config.yaml
num_hidden_layers: 8
num_key_value_heads: 3
vocab_size: 8192
positions: "rope"
rope_fraction: 0.5
tie_word_embeddings: false
parallel_block: false
extras: ["some layers without attention", "local attention windows", "gated attention", "capped logits"]
init_std_o: 0.0
init_std_up: 0.0435
init_mimetic: 0.7
lr_head: 0.00575
max_grad_norm: 1.0
doc_mask: true
dataset: "wikipedia_en"
Each number is 128 + 24 x the weight over its row's rms, rounded and kept within 0 to 255. Layers, rows and columns count from 0. Numbers have three digits each. The size before them is the row's rms in percent of the matrix's.

# down: layer 3 MLP down (transposed), 320x128, rms 0.14, rows 21-140, columns 64-95
# gate: layer 3 MLP gate, 320x128, rms 0.231, rows 22-141, columns 64-95
# up: layer 3 MLP up, 320x128, rms 0.236, rows 22-141, columns 64-95
down21 104:132123130155103123133134139141110116149147126134154133174145111191088089154130147112151122118134
gate22 112:180140100164104127138090108138126136131129143090130103161155127162126149137164148123139125136179
up22 106:119126105136102133086119149123118120104174129124128112149152100119124135142148143154165132133166
down22 102:123112108068166162104136123124096120151148119121116172156083113122137095082118152158129117108108
gate23 080:146141106140124172104145104122147137114100120101142120100193125117119144140175129122110190129113
up23 067:102117155120123077143125139123104106122162131139105135158076127146143123126089099125148108128161
down23 084:147110161107116131117180151108103124100090150118109165144153132137102150113149158156109121143164
gate24 103:130134128118136113111119110112106132141093101110165127141132126158092107144082163137102148166118
up24 086:107107147143115131165168104130165121100149145129074135125116135143133149120161097126168142103120
down24 104:099140123148120094127077106144094095115152152104144139153115114132147178158119165127109128107131
gate25 091:167093091117168108098137098154133088114104120142158144171154131128178140111140146107156112129180
up25 090:096086128125100120142149129161128123150129107141155154178119094115133133121160133144133094045144
down25 089:125142173110105120147118129127166163159104160127161100111080132123100110134119139132130119129145
gate26 110:164100108141119125124101120139072123117161122102064082124118122157122092115103175069158125189133
up26 107:116155134135129173120167107143212109133139133141167165140162145138128192136118124147093151106118
down26 106:097133174126111123129070108150126159163124161124086111083132126157147092128083151153138095146124
gate27 097:145176132148127117139107164139176113105122084090109106157119118096100144121189092125102154130105
up27 095:160140128140145128110129172121167146144091167127114122094130154097098122134175128112109133116127
down27 091:086111147155126133098104154104117161120125185121131166127161153157130134123130114137141120133138
gate28 120:172151138113134115151134106148185129101121101132164152101095125110127118141088124137153097131104
up28 121:123110071109080097106152087100161132114144129114111108152114127119165203060154149176142126130141
down28 109:158100099128112120144145141157140135152126109115135098141156148125175118181134071127136117086113
gate29 104:106139124097111133125164105146101188139142114094086169140094118138168127120154120107173098129128
up29 109:128127150157163127101119145157178120123123205119140113156157129095116117070110123101145157127166
down29 114:124146165130154094135132104142091147161111118118079122117164122176098117144121080122107101119112
gate30 110:148139109129122142125108108114118085115125134117159109104140106167117150142108126124110110122129
up30 113:089132133174143133112089144132133168116166168133093106133106151079205119096144145123146156161131
down30 129:112132125114143115122152097152123126166147137096111135124094114144101129147155145162145184144126
gate31 080:134074154141143110094139135147119091140111108120088133105145140111182120104127119104116147157154
up31 073:116150113091147135124112118122128144116138158151155103146117119157074153125117128169148113100094
down31 090:135127085130125204148107164137178151143128107116121121110139139116111179150099157161124104128121
gate32 112:076089144158129110163101106118109142158137130130142105090151109168108115115099121167125113131132
up32 120:185131134080163154072144157156131166125131117131127116124116155125153155119138121108136103116180
down32 111:123111158142097149114126161121170095120173140138128137110151138109146092139109119077104135121154
gate33 112:137072073146073105147144105122163087156133139135155115157112110089110148097168150118111137143137
up33 113:115081117175096103088154104130158095145125124149152116169121119128110122114136163093105151150116
down33 104:157079117147126170204129096116136152136098148162103137169105145098104144117121107132163155115126
gate34 111:184165105181159135095132094102107113101139075107130093144132097138094103159166095155154130140090
up34 114:074107124154158086176130123148121119129166166144132123121107144124123135152132155111083111113111
down34 100:157119122153144111128139140140142158129128119162155155136102134158165120118097092138100134139149
gate35 111:160143121101147138170127120171142122146112152124101126127128121120166128093137173145108159139125
up35 119:159130142156143129122141107140081158132131113115061149120083122121141147150134095146166112130155
down35 116:149145098114159123115140160096142118143132132150140163159107147163126107149163116153117111095146
gate36 086:112159125132146147149136126171154148127103123171106143128104137121158153182126147159100131108180
up36 087:143156106116185116132123112117111123124117128085176165112111151129154117093156102135135120105081
down36 092:114126145088102092087124104121109102126147132095131131123120119152129133128097126129080142118117
gate37 110:112165115103104188108114178108101133131120122110141117110130100107150127176131148131121147121116
up37 116:119121151120113149104150131151104155122145136127119098057145112128151138140174172108127142123132
down37 115:120133139200089133119082160133125127159130106138120094120155066158135110136089084126118128143124
gate38 119:103176111102160089113133130118129171137109133095096102094128101095153118111160124158068098122150
up38 128:175127172119141142174109165101167162169089119154109067131158124109070094138120106124160110115127
down38 114:122146181070151137069089121147126130141153109162103126133131120095095131144122103157161154158086
gate39 108:166140124085094103122106133139176128163149121114078120142146144149092083115107142114130169150114
up39 119:112158124144104116164156145129119058158103141158137139140153148111118112139108114114125154141114
down39 124:118113146200085140154133165126076099137141172166130110135153122154132106151116131170126079139106
gate40 091:123111142190125154147120099123150098127120159105073149119164108115177088124090103157121150167110
up40 101:125136176135092100148128135109102149127143146150124102161109137075110140138126113121123119147151
down40 083:124144141098096140146134104111085121146084140132066117073116156126129169131103157154140142123124
gate41 107:119109083113106116123144164138083112135114153090110116157141137141133095162126147169143144143139
up41 104:132150153137111145134108171081171134153154124156125151117131115123137146114093105123135151134116
down41 103:088150103187107168162143142100136100111127101126107086097140117134104123121090120171122108134096
gate42 102:125112102141094138124176134129102108143132106102144142118140110120090160108145170136148106145094
up42 111:157173161125165122155151127116118137171138139140124154128141111109151140143099081163141111161128
down42 103:129126098084116137152136138109135103124123092107130111134122117138112136119136129125116109131143
gate43 031:107175144071126130152124148118130139106101145126116129102148159133107161106140138121111123162164
up43 034:123096131161121120091145118162135130118161121139119110144088124133152112167085147121166109111108
down43 037:115116099114122134141130117120116145186121099114150134083160113139139126132159123092082092135098
gate44 131:097082147110156089087100113129169128136162122126111113130135109103197151103121154160179157162137
up44 140:157125138115134106173157100138105113108127150114157172104079149100135104177090143088105141128184
down44 113:146118112212102157135174144145123140127135126136088135138150113107150130113148122151102151112124
gate45 081:125177162143106058126136106099088122104159120098135110124117154116141118129134101130125129109137
up45 090:125088091145115180137158133148103142148107097162095123119164133149136136141111179165119192136105
down45 105:157129138129115085120138157084141130108128113124118107128120116130141126188141133153123113131097
gate46 116:157140152098144120116160086095122125127145157117114120137105111153150142123143111116180108132133
up46 114:129141129087156138064110087118097115107134126108100118105116075113104156162129102141100134131097
down46 109:124118115137146127139103125138117100133127143168117145094140154176147138106109115109124092109117
gate47 097:118146120070089121117160061100138099094125122124106102127143099142101141146113116118120108089135
up47 084:100139135091073125139180089085119103100140123143116082111115098125109141164111146139134108116159
down47 097:135123109129115136111057113125124152097142157148123127156104115134145111116118155134159130131148
gate48 097:086097124120145134126124126141153130103133147165151131109120134131110114147141133122102155162093
up48 085:136128108156110165143114127153083115131157134153138131117170123155168132157120165144137119128176
down48 092:162126123157128118102130100122134123124104159140113142141198121142104186128117141157129104155156
gate49 100:138125097111084124124115148095129136135134137121083154145091114122138091109150105147120144122111
up49 102:161150131089114139134122128074135136126131139125150113146075121106163127170156136166139141147149
down49 103:133136156084130123111136124146108104102158079120115108111180137146143110151152158096096126117101
gate50 080:128114138150119107167119100168125114137143148181150133125127161094091127116123176131127122107109
up50 066:148118132158097107159122105147129126151141149157145130125122146115090105094132140120138120080135
down50 078:105135143112135106146132142206164149106131137107135122073149118050108119127141125116107113120122
gate51 103:132176113153139128115180164073088157137113117120164138134119117127144144135145090117109151121137
up51 124:095134135158095132189099159117161092141137150120120127160117116134081104105129095163115141097144
down51 097:097118113096146168109136114114098104133104074139069092145148124134138119106112117107103123183146
gate52 108:157110121140133129120146118130139078106065116106090085137169123107132130090124126165153136128116
up52 119:129149116115145175122150116102129140119155118095149137137109140128127123096136151100139141096104
down52 090:107137122089119092137134141112110142108129111110098112138101120162166144144145128129117140115123
gate53 076:128126085142097133143119163104107139114093125127100120137122110039104157120159115127085108115123
up53 075:116095140182089123164113150135077140114083083172107127119149099107110162159153157131129113135090
down53 080:125120119180102110150113120077118130121140140113100128096125134136176183126125161136103102119115
gate54 122:104142181107141118144170116133142135088145113111114066134127117100121120107169154098110170166125
up54 124:136147086120116175122104114127122167141132170136125138122119122104140092099149127142098109132117
down54 111:121078183095099122078125119136099110140123126157121090121148104098178115128135138159149105170129
gate55 113:131138097153148106115149127122144114133132145079104156117159079134137157083105176118170146118093
up55 118:085156145096133122169116189119097115103179131133094117129149098135145144146100148172119141135161
down55 111:177158119146130152166155117138116108141103188093128146083161197096096176138098136095118131094134
gate56 073:119120118183129057094128116087137136131109097125137148157146144138130114079137125128118172170128
up56 065:141147138060119195170140144152117135123159163127142119094137127118126153172106120123136092080131
down56 075:136120127103142069106150173143108130129134135160105109126093122129113116104188143134109160116114
gate57 106:152127132156116101119119095132115099151104115129129164136115129118138183117155132148117122145069
up57 097:080130106131141172132136141152129175113139121123141106140152114115112061158116127120124130126166
down57 099:145147127130158164112131137107137127125107140116121091084107113153089125137140140133138091116067
gate58 083:090148095115097135144104115070162098065118164169156120124111132164088137113143161128083109144094
up58 075:111148118125115142162088116085165114070130153155152137128120144154105120123144147120110112155101
down58 090:161135162120180119152102098108151141157177114142101111087135151142069100150140147112146123145129
gate59 115:116164115157094076141076094128085117151125096157130105140148107186143114143113115108161152123142
up59 125:122132131094156128103135147155124136110158160102105138087117094123133155124131104151137078114136
down59 119:132124112108100122151177138143181070123105142149099119117110172108136144095141084107140187185157
gate60 114:122096142149128120170111174153099106135159149096080119156132124115138129117084145139097138117138
up60 113:124139128126131125118099116122130130178127129135111136122119136094141129112140118146120125120162
down60 108:097092127088116163159156131154121189123131117176141129130113077101136108143124146102150141084170
gate61 097:137124135140119123125119102128160133090136096135148116113133116142137109165113078144129113130122
up61 089:130135134118124136141118137138104113170127147118127139128124151102134151084150176141133148152114
down61 099:168148105056082129113142142119104118149122109151154094140077133105159159163133154131141101164100
gate62 100:111089167134135069136127119129161147153117120147157148118133110113118126095180144168139125124095
up62 091:110089181127150091139112129094127127170136170108145126147134142114114137105142125162148111136121
down62 119:111100153145141153124121094132131133119126147115159106137087131146144184128135161120120117105095
gate63 093:135141142135087127125135108100123117087152125128120153111151112115143095083157187137124140123108
up63 099:127143117104120138146171152127134142150131134150108175191122138129145125156165138119151133126105
down63 097:104134093127072167104122146131079062105138099121164108118129100099122126138086097126115125135138
gate64 104:116174133110124112143145139072158121135148134128105141141141148116111110147135122128088135177137
up64 096:105149140119124124153147161106157105110144140112108154153121126117139116139101093114073146174156
down64 095:122133095072121159124125132135112126100151130140106158126109148138113125123090105132152154135102
gate65 099:096146127108139118172128104124118112098149123139140129125135092167101139139130132125166131118114
up65 092:162136136164119148125117144122150144147123163109110142126144158099161119128124108121110128135148
down65 086:125113138134167076111073127125104102097155143155144091121118144116127111145129123139084114123151
gate66 028:170100119150095125101166111173143108125138108111117127132125158137099071125091120099128150142096
up66 030:118147133130144137133122125082098162110138125162144118136128101080137137138138157104106097127139
down66 026:145120164162128112157113113108133087087147119086118187098108161091135120153168168099126160152108
gate67 112:093112128111127111108124125163117120137178085098111135104077121106092131121165120133149154104130
up67 116:132111095123112135114119095192093161154139095126160110105109110167143090146123101111121127144114
down67 109:164113129141166151136115107179130148097105118158132135162117178133155153143143122148095149081097
gate68 087:103115102139125162161120119115152120140123148154140161125081100142085158196173089106134204110104
up68 099:145127145128144152171141126135115109192085162155138146127131170075135097162144141124186114142136
down68 098:100105103138159156145097137176150128140118094113159122140135145106123162132150166119128087091121
gate69 087:163142127166110125109115135136157106141122152093141128114156104115147090129140184131132119114128
up69 099:083156111075122149126113140131076137117137127156117145083129121167109128142136126156140127075134
down69 094:170124143139098072100081134129126098142113174141107088131138121122131091139132150120140165193097
gate70 108:163125149145097125141086133119116127143089137151139153133123119138136095066103092143143098133093
up70 107:160128142111118160146082159115109099132109131130098153115118143086126111131124146132109101078106
down70 114:125152123086146205147146149141101152163119058104156138168114159151122177117114105168120119135124
gate71 101:130113146193142103099134095111123112146082102142134136124151135109111131147126149150156125148123
up71 105:086107119122117115148130123137085129086121150153110129141093161144114115127135185149082140097139
down71 104:115102165184168114172093141105137149143106133107113152153091160109098122129090105151136140147168
gate72 126:145143178144137107125126096114107105085087112075098118131132076145129119141128116162107137144153
up72 131:130142124131117128091125129137129110128153133130084088155127135104059109135093131124115126111093
down72 109:155162134020128111114199118142098168134164122127113110118118111144159167137140102111115160128104
gate73 089:122092105204120175123124130155151108128131145161135127126125136138130147121115136165133145133161
up73 094:154147094121161145157121126121143123149146110164101124135144152140149133155095133102118122153132
down73 090:156117120080110146121094106082165149121165144152126132166120145151144149139142131139121121120121
gate74 111:112137143112105117131159209121151119100129117124153150105158116149085101145130092131144072165119
up74 125:121152146123116155141155073126154112103138101104150128184107104124096164115149119136077098108091
down74 106:138111110139117098150101147104136070101091176148090105105123104154142121105141133108118145145133
gate75 102:120167137172096095086143135121143152089130106096123091078156095106132141128154129133118122155104
up75 109:122115128154113120141121130109120112163170133108133164148102162112075157171127078125147124111114
down75 126:094124129117142149120155144125164158136106138125131112160176151135117116121143147128129135137139
gate76 095:138117104110115092104089134107089089131129158108131106121117117180151168092128113153131139118135
up76 109:115111152114136178139148124148138150131134142127128117148155181093108084115123138101132132118145
down76 106:141121098093154156093115121122158154138136131108081103091113117137172099135113130151138135170109
gate77 104:119116158122137138156126157127129094103100137152157149140130149120059151119107098127117146144118
up77 100:111118123173110106128099144164144108134186162132135114128121138117127130106150180163159124132110
down77 104:103091114128147142147125133123158126136097121116158164120115132106139129140146157107099090153131
gate78 123:154126123178131125116105097126132096121099099136168131065134103112116140156114125107112140111108
up78 125:072136118111118180137132148136108170117151140139101096170158147114140143106122146135144101122172
down78 115:140116150171136113160132102127131118128117123114164174095117141092125104168111141149135133102104
gate79 028:114132119106142127142127118105143130152104116146088103149109156110128112173125138092131144167143
up79 028:124115127096147174144143095109099139157093125164147133160108156086114064191111148109146134167113
down79 024:148147100091127132135103161136123141159138152135135142147163102096118103117127143123156142127108
gate80 101:084137109102124111113137114133147159093133116132179144144114177141155181123134093131135136111115
up80 103:143135091109123111105155157161153125146159104136139140140142149142081167150153133105133083150103
down80 107:155145169105095129093079134125120122143157145129146136115118134145134138136163098147149143155084
gate81 109:129106157128113094141184174116128149149146124131145153166117095114177125120131116109110114172133
up81 095:118115095120128183112077081136142117132117120169121097101128176139086129135119143137149148100112
down81 110:153110128082169109107143145136118117117092121115133125087118134149131137138143101099128146140104
gate82 097:141128071152136105120132136132106085086159091084187152132116131131142092168102098137174091097091
up82 097:086114131112128147132157175104130133176153115150132113151150097098090131162147127122092119136144
down82 104:163127158086143121147099102169148110124115123105129086109151126098171103149140100143137125128175
gate83 089:140129165158167145154074118088115107139102120123148126150099093103167120101125126116099159134113
up83 095:126140128131142113134078154059137118129143078140123138128082091113131115091151126115141124147099
down83 097:155146154120144100154102106120130117152146092124112147144166166106090140094126095076105143109128
gate84 109:146109170151111145132120155130135118061158133153139103151151087136101094099103107148107146111121
up84 102:123122104155138098127115143173124164100142151134139131147129123159104116139116123104142191138094
down84 107:181153150102118148148118153144105133149121121128107100148118125092124129153106101163137130108132
gate85 088:126093132129119109126145152122124140113139123128089106121108153103120160143179136160125109122117
up85 081:140119156124096134111095174092133119131135082144090092151123177099113156128165118130149116146163
down85 086:164162175163125143120056173132150146127142157121157134114116149107145129118133156130153120135112
gate86 091:142155124143086094137153111107137141139100123190173116118097119091129182151141150125113131177113
up86 083:133134159170090095150111099115180123128132124197201125110107112110114152165166137139104133185101
down86 095:127106102194121136184135119105119154137132082131130131160142145094134155149093152102161160098113
gate87 094:136100125185100109110129157107149094129114115147116131140078096103133142160141116107058139137130
up87 083:122141121150133115133119089156131127144117112136125116124121137121101143120119124129097130151130
down87 100:142144128202132123121108157140146118131124138160117117118127118100138091130118127123161109115143
gate88 117:113086131120128098149158128102137141112099077143169139163161153149141127131141145095148126124131
up88 106:112073138107148113175147102075129129137126113141139128155133082156147093122130121161150099126153
down88 092:105191125092091093102129114110104095134177118123137152162134150100093102137143127160108139138166
gate89 126:119154146122118131113128098116128165158128114149134135116130082141085149135135122156151162167147
up89 131:116141130139081138178155115116157124111112106127103126159144115136114133150116145123131085128118
down89 109:150162125067140116093149122148165133104163125124123122106103058093100130146135120179128108141124
gate90 073:136154155132120125100155109081158116144169134169130136149115139112132090125138163153104116174080
up90 061:103111112131088129148114123182079085121100137123128128116116126149127175136121144115126135104147
down90 071:131124153159109121144105084125121119154169102122139091172118098096158153117154094078156141105109
gate91 086:142138111130123156110155044146122097111182124112098123137148085136127117108137101128130104125128
up91 089:140114153160112108138134118125080145114096132119126166099121143183090169163149090113111122128126
down91 087:117154119143082162101114124144115155141157121142170133144092109129094141084099119103136153090132
gate92 115:136130124176156127130113093144118132139142104170109102142119118097119141111107141097150105126130
up92 098:163140127149141114129111103155123139148140086160112112120130112137124123123120132135139081110152
down92 103:122118142115152104176115103115069194141158172116109144149078107118124116141135147143157125141133
gate93 118:144109126105138152125121076110110155152146125110140150160167102182126141104166151146140144133117
up93 118:138122149161130119166119143151181117105116120126133136115122107093122137142126137152120146107099
down93 105:143111129086136133114097135129110133115099130161151125118132117098165116098104109157149154131111
gate94 117:115160100109068146090070130159146143127135105116114107083106124131107098138141155102105101122121
up94 124:096105070171122114160153111119131112123054125160130167121138112146164144127129155136130140133153
down94 103:154130131097119121110155079132095113133110132089119135116168129128145150091148119102144131073136
gate95 116:091159148151145078109112150185118152144131117152152104090123141136147111131089139185110151133117
up95 113:180093091115114139180129105102153112105148121093093172178148128126062126154119109090124100091151
down95 097:152100112152091121125148159124153134143128129155143135078185172146145164126142111150136169134141
gate96 105:181131135112124121157102097158164117175128129138168145137141122153163154133145138126153159140111
up96 096:158139137082088142131114137141140120185132150142122143160144118154147137166152127113167125155115
down96 117:167114115201154121125114131155149142127126138178150113142094156170134122112138118113139126144158
gate97 084:141141112126099109091090122099119140149176150127172092124161151119135168118123110134097138124187
up97 074:140148110151100127099092112092123128132150136131147095135158150135124162137107110137089134106208
down97 114:146140111152130113116145118124136156112171086126181093097134151086114117147148149123171122123103
gate98 105:159155113121094102123169147123118141129095108102129097103102148119130091157100123106151131107159
up98 093:102102147135157140134098120103150129128151120119111158127134099133102145092140122162111122137118
down98 106:110141154148150139101114152095152115158116107122096143154152120126130083123151144129151127128133
gate99 116:133073108088149147126133123154119137143113124143142120119105123115084058099105141097173171110102
up99 124:088134136116153118112139109158110096154154153151085176167109143138149096123133126109109117144141
down99 114:137121102075105096110106131119119124149156056125125125112096080149106142101110119162115127134167
gate100 114:143178123114105117177150148144114137154156111120107119099113131146068086097151117122132133154128
up100 119:125107148110103150182136131147104121105186125144144128115126127105063132085147106151105120120138
down100 115:168088102092116129109148181120107133134094162144150129132128130137153154145118114110112124117112
gate101 109:080133124162116147132168134167104136148126142145115164173140130176125132120117128113152088142155
up101 118:110156108111141127137157109164125152155139126110102136146140119144087144117149141113183117152119
down101 121:141123086192149122132096147078104119170098173147092164157131150141143101149120141148135135147116
gate102 101:126119126108128135098189107131128111091167160124178148133114066095093074133086097144116082149153
up102 103:107109142167092208134098120096132143117129106107089091142127170147132136111156148110110138070142
down102 093:159142155163150129145141146110127103079154136116129169092124115115133134099145151109141142145119
gate103 111:154133148150170117152131113103117146144134123132136127109162146142103149149107130147114143111094
up103 116:103114093156124126141136161125072152107154121146150115136145166139135099162127117116160142159129
down103 094:153100150026134159114176118164111170111106139133160122111144110136154133122127105114102103167106
gate104 109:124151126139137106143139115128154122132145122109123110132142146155162149137129138115174155091127
up104 096:124167119144149077158160114113132130126137130112103121140158176160115164122167133120180136096088
down104 111:178107149103139151074124108142134104080131154141171118140107116150162107154118127152167129106107
gate105 090:129167105168120142134121117176096142105122117169117138106118116131139145136134129118128132168172
up105 087:129124149132121105115121110170105170094103102154136166131129115127137135141135117099110121153168
down105 093:123130130119097110178167127163123169151126143138092125162125136112141129094131149109156113110134
gate106 123:135142157081119133094115139134100092126148137096142138126116120144128109087099113168148142144145
up106 132:108132102142154128136114119094134141096078150093096154121136074124118162140158169097097099123125
down106 104:071135163224121115124101157123124116142122104120143107127120146157141134131144113120146124128135
gate107 112:073173149124153128145114107102105157113159164107114173095149081128100113129161104106156101150115
up107 098:059155142128127155133128121101086146116170161077117141110122113129141110141148108113170151157120
down107 111:163144142120165135127168129126130126148149165157140142162108146094110159145129087102110162099059
gate108 099:097141121183141134122102103114127129102121104102167140120127130159125145116120075124108137114113
up108 099:157149149174138172130112103099133112086121100126092152131170136141147113177154113119117153160131
down108 086:123112068152110120059121114166087114120106136135069107089093146119122130091100161170139110133146
gate109 108:116153097157112060120112095114129117162131137148118130121127143184097128065130137128105151183114
up109 117:111129115143104072076115121119149119092102131141142106140140101144141178092110127123106143112117
down109 119:134164146185125105105131159120141129101153082099154140092148125106114148103129105111113151125144
gate110 093:154092144150124083130135179117096088175128164158098090105130161158147103115143118118124094146122
up110 096:098139128132152117094148112089140157117145111128163111161149097087132137123082156103153110082124
down110 093:111116113101122149124126092138152129125076129132091111072118089117131132140117159152140109115163
gate111 099:131114093123148154093106127125098163143121186112147117102093176164097126170173149093102139137111
up111 097:112116124157143108160114108134124125095141117176091118173148090085132125096086091201160139157126
down111 099:107144113099118165138140119101158152114152141139155148113139136159161174127121108119167157111105
gate112 113:115130120139118137111125112151153148130130112132143166137138110126145125129119181094145109122156
up112 110:128121148134125132119097132122111149111139131097139144122127115153101143177128136073176180121144
down112 106:135098127145065114133121197132152119138115170131142143100142126119148120093116160139115142140149
gate113 065:128124142110096133119143133124186109151128159104160135110165163145101125141142122094141090094093
up113 058:134121144136076130128134133129190116148099174095140120120143156124115139134159125096126085121088
down113 065:152128142169096074131132146138141126101161102138131134097087123146123132105110087104138097184108
gate114 113:164119154124102160118091139126101147130114129103170121112118109136133117136097151124063157116151
up114 117:150124083129139130109152126158128132117113139107121185133129089085111145122151141126106140096132
down114 109:140133139079109153135145138140143138125123147108139119123134091101108122123150121115145115161092
gate115 094:116150117140156077176104147159161099133125164131116116104123143069158128084148162116125153148140
up115 076:124118141093131217085159145106111147119146096123148097121145134152093114172113092149125120116101
down115 089:151116128109163106141110112139147109135144181160133131134097172130169111168107158158103161097113
gate116 103:090111100132088104136145078101120122150117127123156094140114148147152135133190140123122169165149
up116 106:153138154145122112149147100118172154134149100106076142153108111139095140138108106148150103096122
down116 098:127107122100116151145167057141128110150101137145148137140127120118153105135136160139091117156156
gate117 103:120123083066170129130147146150087123136130148183121124095147093125114147133127120111115167141083
up117 098:135125105118183141131136131150068087108116102113133150124171136156105159137093135127148150148085
down117 104:148166137147118168154106139164140111087114136121130151153107188093151133123084118129106120135106
gate118 120:128103160126074079121126139134138093119116138158166142110133110101148075086153124128152149126093
up118 122:152145144134174153134108151135109110148122113171124144146118167145145169131141153122105100124155
down118 119:104136145092159117113115138179126123166092116086110136108146103145138146156143156145098143131139
gate119 107:134138076158162082154118175161131176118104141130121124101115097125131125128125120135135123122125
up119 094:113138175097102149120138085104148094113137105109162145188147184134123132134117144115137128160147
down119 100:104061109169168116151119147146141092120116130129173127119103132124155134129129126107101066128135
gate120 091:105131125157084152094175147121155097098163104144155131093137120102156142133159165149150163148098
up120 116:121126150127053105136132089068148103145113180123161084149167100132139141111116076151101123103128
down120 115:137140126103112148114110126140129128067148151067135173119147115116147089148120147167162121105126
gate121 104:125121099126095124098179094115160094152119097140137146083098143095128166106177138136109142140134
up121 090:132094092146107134126152082100129084118150119137126133118123138091133155092174131144122116171131
down121 095:148150184152120157122080136159144151101112150147108154197123163121091145130138123130106121124154
gate122 093:143126140135188147138139144134146156145073087098114090124168105102186149154149141121089124138104
up122 080:100142122125090098107134114128117098134175169140160147141077146162070104113100105136156127123142
down122 112:139122098007121160121143129123098101185111117099109104137163119135101109144142119118157130145130
gate123 115:109109122171167124099103163126126090117171095130139142102155153159131188108133134105102127139145
up123 117:176184129116132146113135083128134105143127146096137118113137146094157123136104125126137121153133
down123 114:106109090166107095107131068148112154106162107115138097151108093153115156127125148159126101145115
gate124 043:144116122148124105149165140153084151132119125113113132125170164095105138165118118106131133136147
up124 041:162100118146126114159146147157060138129135116103128145100161135101116143144098101099110131121119
down124 038:128099121126119110147143160107099070160135107120142156132152145096090172144185137097108151104141
gate125 101:116123110118105112120155144116145148112156148101147138125107148151084096140119147113137151147123
up125 094:084141123088111127110146126150142156125163134098148154136083152141078113166119120110113132167110
down125 101:129153112160150125166142117118110101138132110116096159096154152145102141183123120143111107108088
gate126 110:107129156141124117141116147143100128140133095110177130123122103163094125132155147122156124165151
up126 117:134120112179109109136121134148145109159118083105096142118123105107088159127114133132124122108142
down126 098:113108131060149121128142137165119110132147136167156147142108162136143148135153095163135126189180
gate127 098:169115145171110118113120115076207174118119120142108121098147154159123106088123157104098115152122
up127 090:146129137163144137113143142069156142128086100110120118111129147169136133080113193097098096148160
down127 108:123156139180148139158114140151160126120106155121156171103089104117112124114113132167111147096135
gate128 068:115146090107153150148152111141129103115153139118132157106143138127155122124142104161121110107148
up128 058:112133105109162146161140127138124108110160137119130169116147123137163115119141122151126100103158
down128 070:139147076174145182139162148114127104102151153105109156153128158132118136138117119121140100096162
gate129 091:105165085127139127119114133116127145121158148149108122129143120131079144152159165125105155103108
up129 085:125117130138139169117162166131156090123090093132124108094107082147164115121131091117129102154139
down129 093:126166104131123183155121101122097134149125115144177132121150151086149111129157109143079122105143
gate130 115:118101164136147118128123120175119116094156125126078137132138097114125160128125143058114141103164
up130 118:163143105111151105135148142092143127143123136147143148155110141136111106119188101105126121130188
down130 100:100110150158085146163109125107122119129105134118205148113122117169120139129114143161107102147161
gate131 100:087178138150147146105125101085107154142125141088114148097092120100111139131101144158125129145125
up131 092:115156152124117108116141121108108130135151119125094139134119141093124156163137146136094139167138
down131 105:115144124227109115149097139168144113103134073183108078139132146132168157102080114101147123076130
gate132 100:154134104173145108116124134125102143097125172097096107137165083128118130140132199130143131120089
up132 095:123142114146147118139113125119117120136142158126099110140198112140103140110129163148131119123099
down132 094:144138200192152130122147159108146125094107139120101158123122144132149136156148081145148123087145
gate133 127:119095113152127115127079105154157111112090129103100108100146134102138142100144112123148128125168
up133 119:124129163153115154124120128130102168123083111113130143164096091142156133163129109115149140153148
down133 101:096116122194145098128117163097164146133147137140145131111141134124102065125157152119155143159086
gate134 116:131151117105157141128144145143123119159131125135096130130100118108156091110102159106075115141170
up134 104:121145102104123166121103164118104128165118158150101110139098111078149086124117173137099116118185
down134 101:120179093080115125098142142147116120187133110110124125185124085134126126121124094141116136130124
gate135 081:112110135105098134131167123139121115141093154097175101135092147131112172090151122133111143113094
up135 073:132119111133137134080124127107127148126148136166090148138155115140127112154107129142140129131178
down135 093:111112126098149078142117123107157092120119124136089156099158114161126127117151113145143138150107
gate136 104:123127125138096101135075110096136098118146123139165137164154090106130122105127100099114165149109
up136 107:139151106127137134162149088151141135094102114154133159136129158136100198159116129138135156149112
down136 096:154165131115102124131155117105130101095108172086135128132138176111133139105161141083128185119105
gate137 106:105133161172171122137098130078093107150113189111133137152138141147146131113136126097160131145134
up137 098:126112102102083104100130118142151164158182087149123130117121128145087093123150129163097119146135
down137 105:127154128135126147115120133123156147105120129173130154078131176134131156125115127077100146103116
gate138 103:150121159134126105086113088069133112138121126141146107105126124130129097104115128161133106160149
up138 104:151110159125167147087140113097151134110135150160139105096182150130158116107133117123128097154127
down138 098:155096143166131171116110158152126138145122117125126126147148166169096135106109112180149131179138
gate139 107:122158142079136131106112105128110096148116154103146128120132108096132134101121126096109133130153
up139 109:135101128183191119116149150160183095119092153140114109142160144138142139114116126143164124129116
down139 108:152159154063161137121155144143129148097152118101174134111165085157196133147078122120127110123111
gate140 099:131120144158093134110124155138113098156160096089118134128143093148127154104155150124121097134133
up140 105:152126132111133148146149095123164178134087143153100170121124160164134096130118107155148161171127
down140 105:092135150153129119136130139114136172100101160172183127114120123163126144148136128119164111098127
gate141 107:121140151141062145093092100126104122141108158108113164145180128112103115130126085141131134114136
up141 096:114100118121194117157174150135160159113141119153118114113065135124132141126120167131134117157128